python train.py --n_layer=10 --d_model=160 --n_head=2 --n_kv_head=2 --head_dim=64 --d_mlp=640 --vocab_size=4612 --activation="tanh_gelu" --norm="layernorm" --norm_place="pre" --norm_eps=1e-05 --positions="learned" --qk_norm=false --attn_scale=0.125 --bias="all" --tie_embeddings=true --parallel_block=false --init="trunc" --init_std_qkv=0.0238 --init_std_o=0.0 --init_std_up=0.0238 --init_std_down=0.0 --optimizer="soap_variant" --lr=0.00435 --beta1=0.95 --beta2=0.95 --weight_decay=0.04 --lr_head=0.00758 --grad_clip=1.0 --warmup_steps=200 --schedule="wsd" --decay_fraction=1.0 --decay_shape="sqrt" --final_lr_fraction=0.05 --batch_tokens=32768 --seq_len=256 --doc_mask=true --train_tokens=146200000 --steps=4462 --dataset="wikipedia_en"
Each number is 128 + 32 x the weight over its row's rms, rounded and kept within 0 to 255. Layers, rows and columns count from 0. Numbers have three digits each. The size before them is the row's rms in percent of the matrix's.

# layer 3 MLP up, 640x160, rms 0.125, rows 207-247, columns 80-159
116:115178138148111110132152159098116143098124199120111156157134089166125104177143155079126164169098158121129176104161125111227103155138137169058156062132132076178133140111109132160156076122136143091119125162115163120110167092086125107149044118
109:102083173187162110101090143136173146157143172149109096127112154148083153184152135168137142116081071149098108118174142092077171093132121108117178093119105190129153087114183191172128115098184120106107115064176113121118102097142131162102171172
104:129122151148115103098141101137200109099143149099109096140189114113077106128103113140088100130117149078118192140123116178088137205135151184107166133106175123134141118118159144124122087142137161133116083157128122187170130203114137121083167062
101:101128162089154135084141198112104154115103174157122119151140116169119095164150142118117112136104123063141174106115046115168155094058142178121124150142103071149160178135145104133064090104152153109135155095145125127122178179091120132152115097
105:117098148082133102180117150155123137160108119120103147183156105123134157132077154095157124123084105124186112107081063111179127090122127154078173073125130146080164096181099141121136131206124150049133136118108126168121100143196121126152189104
108:178078118211138145165155104098090146103133120188115102149127112188134118180115133090125141151112089117167103149137200146115138130107177120158136094100165129192141153120084117171158113177151093107152138101117145147107132072175122157146064106
110:165176123140153105113104163075149172154098161130149150160171127148177153080170116154086084106108134087175161088099136138109114116110121098220129167190109115140145123149120066161145121130113094051135174131127087121156113143124125137133188071
112:161100080107133142089114135121090125173131173108147164162116089179017145093214113117095088140125159170088137138140182167129153077128163110123129133137085106169096114106177148135135139131105129113129145107103146173092207098138168117109071118
098:153118155141158149138103135179153103159125106133124142154145118179091127124181080121094105147131133076138175087160118106122190112115120116169160098196086163134142139184170169121083138092114142120160104071134153091148107168114176156125141118
099:131138171152151133130119210121151142153138148077040116144118106098131135208174164100159143113113127124107075144124097154110218139161120146066169109134177145118141100098163080167148149195155114175107150113131101179135151144156169125110195090
100:091152133142127148108147141100127126087137136127105096094115155144143184151127136147071148152099075171096144120086175110163140160138098099162097072107092113181147085178135115115172132110094152147079174089169154065162175124119166122144134148
103:105115143148138113139108161125153138188126160185091151131092105149140160171086142075156157155049168107157066172193109137213140073114124131130163140142133111167148040141062112126114090108083151155113134134094108158144104102121115140157146191
108:108093148107194054078149125120150098132164134058114103118096171134146109138123166173068103126146152081154155205176093145164151179098136163064128178124104179173090113118146097089176179104177115119124123102165141134108122181092153157137129087
102:117193177172095151133140169134118113068124168137167138133129049158151138171094135146110165140108151125174155080128127183123115125085105124082087117146104090131175152076147155087120160098138205080149079071139121140119160114088124142112119121
091:114041137046169110132123160157070140152102141165106172192113104166141137137104210130118089134111151149158178113144159133096110117166164158140128093095121132090066079184117105127134106110131108118131131079120126147174148162131127159102164131
103:129084107115147148162107157109126112187138142080115125149167084148150148147125126121060111129100182137113123084116136142142158113095118152146122156157166150172136103093115147134121091060204197150142192124140125168184131112086092113199146106
102:117168119162122124145109180074141209119108177098146123139083057177151148137153136123095114193134133051125112109143116159148125155148170100067166125138143158110140088140112101156220124119119093144134076128069105119129102161149071058146134087
102:146142153137175112117128161109123170110141130108081122132111122172111104150137128139157078114115171176122160147108111107168149140101149185088098110101110129128151161127149049180138130140133076182112173112164089110095157165149118178132116032
107:193054043175155144200121150152154129135127103133119145108130120138095144184115165187113085132096139159081135152189093076113188125183101115132112117095067132093161147189138107071114142168107128143128150083174122133089070130105146144139184120
105:134126193128104146131152115175093108173104112135141153147208142138096105156094136141135155091108096113137124100159134080065146143120113147172136102099091103123156085156115138124176094120094128083062150123095128092136135098175209132162106183
094:100154105176111119100121136110092115132085169198174158119116136148089148078183185057185131121126113146093111113140129143076127083126159104123154131164135091132103130091101150114104065085204179107217146125105108173138192121155040101105088082
093:116162213123162114139118149129110124083134102166098133138119075117124140155118180138138107115067090153117135096106120172087137097120062143074180199063120116076109116153092153116166096137142173162078183144163085096153132068208126098098147173
094:139119075166131129116114161148152174132106094083103147143144129164118134149094062066137189161082092077144190119163140130087122116106100157144154113125147089154157113154123124124125105142147085095125125141131226116111096184136142179171140124
105:182121111083103124177128128143128167109121147172172114138122137080069140218153185176093146134119164118126120122164121138089126164096156127188082146123140090091130163215137089126105108116113095133131160111151085182123135203153130075151087081
086:086064117114126164115115122141108148185181127123138159153174114160092097129099147130109075172119135127145133144119117176176155097103148114110187174114098087108056073115126152133120136098157143100124099038179077145127143204163146038124125150
100:168132107068203156165139120042130163102154115092148129140111154150153136186130149140084142134107089139127118107115100123165189118128098203087160144135127183156149091098150147125126122119172071082164121134142166130128209109158115106106129144
101:122099126134172153130145138082117059137181149147133134175107139109127103195063127117149095218121160127116098103058145171154183165167101140127168126105071105098135101070129123141115160125119171165136086074101163096177114090112156111152098159
105:141162153180122132163082185166155138147114093136150116170122108081073149146111111135097089127143112175093094135127144144095118126073108131150162118150096128091121147157163152093126159066114155140067114133138073123139077184130157095151097133
102:160085164083162075157118125110144139217156123134108122167180092185130141120061194143139102144106136146187127088117106159131132083157112118149192086089139145133144143137151180111114106094163178114137100169152144146169164074139168150132119121
111:114074103173159105183062167155160154114082134088059127159145111156171164127095129088082159169137136189186108071103115097088140154118156163171206118127098144099158116169109099074137042136134075142106142090066128127163129174160123157128138157
100:128146108136150108090114107121162100182102176121110169139167110174114208178134134193146136083193165133173089062134102119116199163197137164096125158120124120132132078083095146141126064139160096096133161096132122169120149137141177131162120110
123:194133120081136134127127132118121122128096142155099142167136162177119159209086142100106129175113040131153138154178172127139115137185155117151129103097166126165092173170109161140162122144125096115070116117101125105127154132159108108117106098
101:078129135086121093091083107133139101157203094121154117111181148183139129150089173132135143175108140106136178137120102165126154134124120078158162200136109115119129101134124092137170056165145147153169138130155119166180139176157118082091123139
095:151150161075100196145097141108129159162152135104130205091114058061115222133140087157114140150114155143126132135137161159169196127145124129120089208046107143123124125123097128132129135112146166163134177090165076110179138087144160138113145053
097:149133088176148050166047149129097092158119121099159147122074120146071142120125102120117153128106150155108103154134131114153146124173181177123107140134118114140148151139132112128139089154178154127125083101226120112110106155162082105063177074
097:147117129186122100136149127161133147114143062133139182092127143156149092166187143122112142143086115116184130149138169144166184114129103135129084139142094110173126106141083122117121098203141170148109099089132143086061149127141129073146146111
099:119127113113195124103157099080155150098124128094139207123127107142111194128189181154155146136097109168176186122137153172103191115037092153149129121162109077122146160156153124159103112127105153175125093110113083109086130202177117147159092156
125:146075158106155105120132120142081169136180111177150110113152122167140137139138119169120180150133151082144101128121102143141138116190135134140154126093094119137112121090145110145121084087118158149082058165167109136164145175163132086119119121
110:106147104098195135128120099055092160136149164105083126189099139171147121180142161144145076117087142131138148129104112134100145155109163099125113114125091109107160121178119123117141110136147194100109170118195191112184095118127082115142181119
096:123122086160126126160137105158104111141161113166142089117158121146120159129129133149095151148155134044120081169118160159126163094117124150106040074112129166150144131133117142142134104076109078107088198147158122105094092105101189139152120197
093:092220174131128136132188107124178140130171182112153105094155088125118175074153110152147121107111105149083109118171116151135194129137184093172106060130133115114123131181108110156095094151119137145107154106062108159157103092112099171083134158
# layer 3 MLP down (transposed), 640x160, rms 0.0884, rows 207-246, columns 80-159
118:124094149132153122097169121171082133139182144126100154101149121133128163127152114120092147139114162128146101093169106099128120145102123130150182122120147139133087159115137160121108156150161182123108106082138172180192080149162116115188193131
106:113140140130144081121095126149177105109179143113108104207129160069120081138122131138129133084155133083119132127121108159129143158055142100114141157087122166109163154065106154157098164111224103143176150106174134158138180066119153127137096124
104:108156123112061131156087139173100129160132074123094138141127129087161142138142116075103138176155163110186176093107117094101093158142127114123114127104140105109164109057100147121098118101159088125125154101148209099064106139141166139159139112
098:137123139144096123185150138183100093170133126139111151144092098195146190094142096127196135151186153114091129127129104134161141129161097148092081139129165171113085138115137137178150127085125084145145118113172150159133174180148087153110080133
119:121139185106126189141138155155087143135177085112131127168171136148183162152110109127111171103144152139120098094074083149140042112107126139183132098108148115139084144104091156174064128220125124151104152149102151137109130135129096114133129156
110:117105139153094088114164154129154077128104164141141099164147106111134130039130170068093080099136107174174121183140146144084107117150191162123137151124114139125124133128152137155151213141100166064104109094102162141128134136101095122117119133
101:106058108166080180122130128117138097086182111121139146122170142133141127156140160127168193069132136127100124120163113109145116146155214197117132067129120156111106142132157183147114130106094149140084122105118134120159095132153131129051155144
101:188152126152118117170135154163073177162116128102143104135070094084119119156114185125127143152097121089132080158079086067142186114160129141064074069094129179113122058164089108101113136142115130063115100118154148148151131184166089135206099134
092:127155087090115125108144123174178113126173071137113101119102168093095083148164168145083081125145099102150106108103071119164111126167099114169118096098145174099130127135129110116107133124105162104125130180116231130115145161137153126199114111
111:128120136133142115066087141128160106137152124121059122115129159140158100148125108085142136131078106159091093173123197138119137102155152039151105175118102169106137135158166144128163177163136126128170105185116172170153152105143145205199134094
107:125181109127080146051136164139147155103090157132129141122109221139161195146126183126111170084137173155110147170143108155087102116210139107134112095124063137122132109205147127116106091142159153115074118113105104122125173147102085177138151116
094:135090141168116167130164146151117129130118157095132103098147135118106153169105128141138132090184149122151145102136063060157103095125146221133124126155120115117117073090083165207166091109076136112117131115062160117194102139131134147082174109
104:146173074134122141169175075119159162220103066128129121132091091165156146161132146115169141129128149150101097131059177174137170173098180171138095132102098145161052137118154142095092136139108068105108138133132041124133116147149170088133109091
098:152106127116138158139116130160107114145123112114147217156087143140119197066137144134087168130164168128102123133150152188104125111111108113107138127142103139097189076142151128154089132140105118127161123146099122127109104129144130111171060141
092:130150127190158102141197121135126089145167112124113106140056122116137120089130079149198111151098145138125125114170192109156129184095150115158115126092139139151071078130085161074161118186132101163150110152084123142133113163134136161155121146
110:147097133092133129102221127088063067134089153044079154152115073124111122166153121100180110113082143065104093096136155100101136156129165143118162139100150116106137158140103092121079120132150123109152158114142191195124110120119073126151132158
111:140104081129117137090179105122119139186115114089152100134070185097134122119148130131099109228113180116128111102141166137133084155140108151122118094128014159107140121107115097134135189140119157081128140151062103148141122070143097118143095077
110:123153106123103101105079144082153123089105107125156152161066161106111140164081119102158101167082153151117067129073154164175192198182194113148127096096116159129100100115081110157118188088134119160185113150140125137162165116096080094150141155
103:109181120162095097168131070096121119158130092166133173107119105119160071115120135097126066069169069155102111159071162116107123124135128095088120149115151118087138116119130162126117146157099131136105131086174126136084104134112167104171145178
103:125129104077139144166118166140154087128125143096138155103103124155216172100091188177177150146197097095148127114088073107146212115108056114098100126183063153156108107182127146135084145164131119129149148124100139113095121101108118107137132144
109:113148174083199105153087159138121130056134117127109133086136142149097164139040125129143128136130160178150078098085126142111140183187110137170137125124122105135130153050135090155178166136041126123137131127158139022075121158124125105102135189
108:148117147104141113142157101162150186123123149111084137139136160128184093148115114166041071140135111063094108126173119086119093200082153163138126164128110096118141114135131121146121187162116095124187126152188195130114131161104139130111137154
092:147219108082103130176110192079079088124111092122154117125123168124175165098099126100108082115127077136128106151138100137134156116081118065159154110199125152094141132125136086099140080179133078136115130151119154104118101085113061153109108102
087:097136190130146123041126148152124100114117154149111083125177132130123179100158109146111088103095151103140101061135099111095169096173120130153069121194173092131089091139156153145059125129177195106066118142139122103104110190157122106114123118
095:128106216164091126156127184105114093166150095080111081100080144114148120106190089130169144126121104123073101090079142107129082167133162110118190079060118112125112123109065145117102118136075163116156109171092145148092118097124103132123156139
115:131103143146070129063155132125112143143156088136141141135143154083143124141176147146165129189170150080115231118049133088109177165130174126120114165121097142073101158093148123123145117142142097073132100159100164103132132062110110157161132181
098:175073117102113052132110136068096142140120090083134139105140098093135086070119139112096136148183186133111120117118134123111128142169126133179163144119108125156138144117149133087136113107102093119136151135096133102132148159098127189095091115
087:116099066116070149139053103140097132158121119118146132065080170112137108114138151109094090127148114171154120123072062071129209196132143122153154114173075132127127151148122084111099157106154154109146128139081121124131166038121118115156120147
106:198073098148152087126133089185097114153144086130132099144108203157119071107154185149146139119151153103094140147138146100111084198097125087103163147181141183120167067130107089150134081181096194084150133188065069121069102115126177101184126127
102:176111115121119108171068198130181124118133079095105102163104132144157123107117114134099130109135177184159099177130117122126144153156135131172091124130125159158151145175183129088146149117134110126113112144098094094089167167187092129121135097
088:101166103097177140104178114149117135192109134101096180138122166130147130133084143096195125115167106152147086096178136153124172149176111123147132090119173153148110133072094220137084107137082147150199061147140141110110137154135109185141121140
127:141081095129096166138108143109142072161138127127145062206090129126121144089097147121125142132086083103138140117184152133052107116117122117105167105176170100126115120191175140134158137110130106069115132105094064106137120195140128166156191045
092:080151116166117134052164160153092114133168048128168149126149112146120130117142078140152123162134094088129129114114158158138072138110156117148158108115143131141089196111074162143140114173104144143128126146162149153119094109090094131153107118
086:158092145169157110093106109139121096157184106164151176099190127089126117168112116057132065119166111198123152141151202148129081159171128098105137101169124172117123126131164150087161115132152153179139092135080103102126126140164131148138124188
100:128130106129138107146167140158165192118142156119105096095048146122093117127134068175086071153125157117076160115140128104160109203124158139142178166127057084167162142150097138091134093121185153145115111072114118049080093136126122100117115102
076:128103180166113158114143196187077101118118057134096121225075147099119125169118114154109120116148138124076130172134058097062155105131118150109124099122125166078088168083150131122139150123131105168151097158118129102097086161073087155124120130
090:130196104143166165162128119127105125160130096121101151131121103194142132108103111167145139114107127116158151057075137127132144131076114162071086160229130150157063179163131158134140125075104130115170114164133108094133137154147119163149071083
135:154091090194138115093121143055139106165166145111131088144171127120067079171192101181100146088130162161093114067151099114109108110137129143101142128138161172117124165105099161068190132116115096069128132134126146159169138188135086185192161101
108:164080169110121154169120138150102086149151139139144101098132146127110161120072156128145131102092150119059131211088109131180108108122123098113091144161119107212152193149156085120187115116083129095117173111120114136148131117072172147137127106
092:109183107123166094133149124109176107158138126122121115088044126156107130131136173085146148112148161156131182161126175125148159121092144131138161146137160146192110139141086101110118107120144123146133117148136137165152056164174058107138115073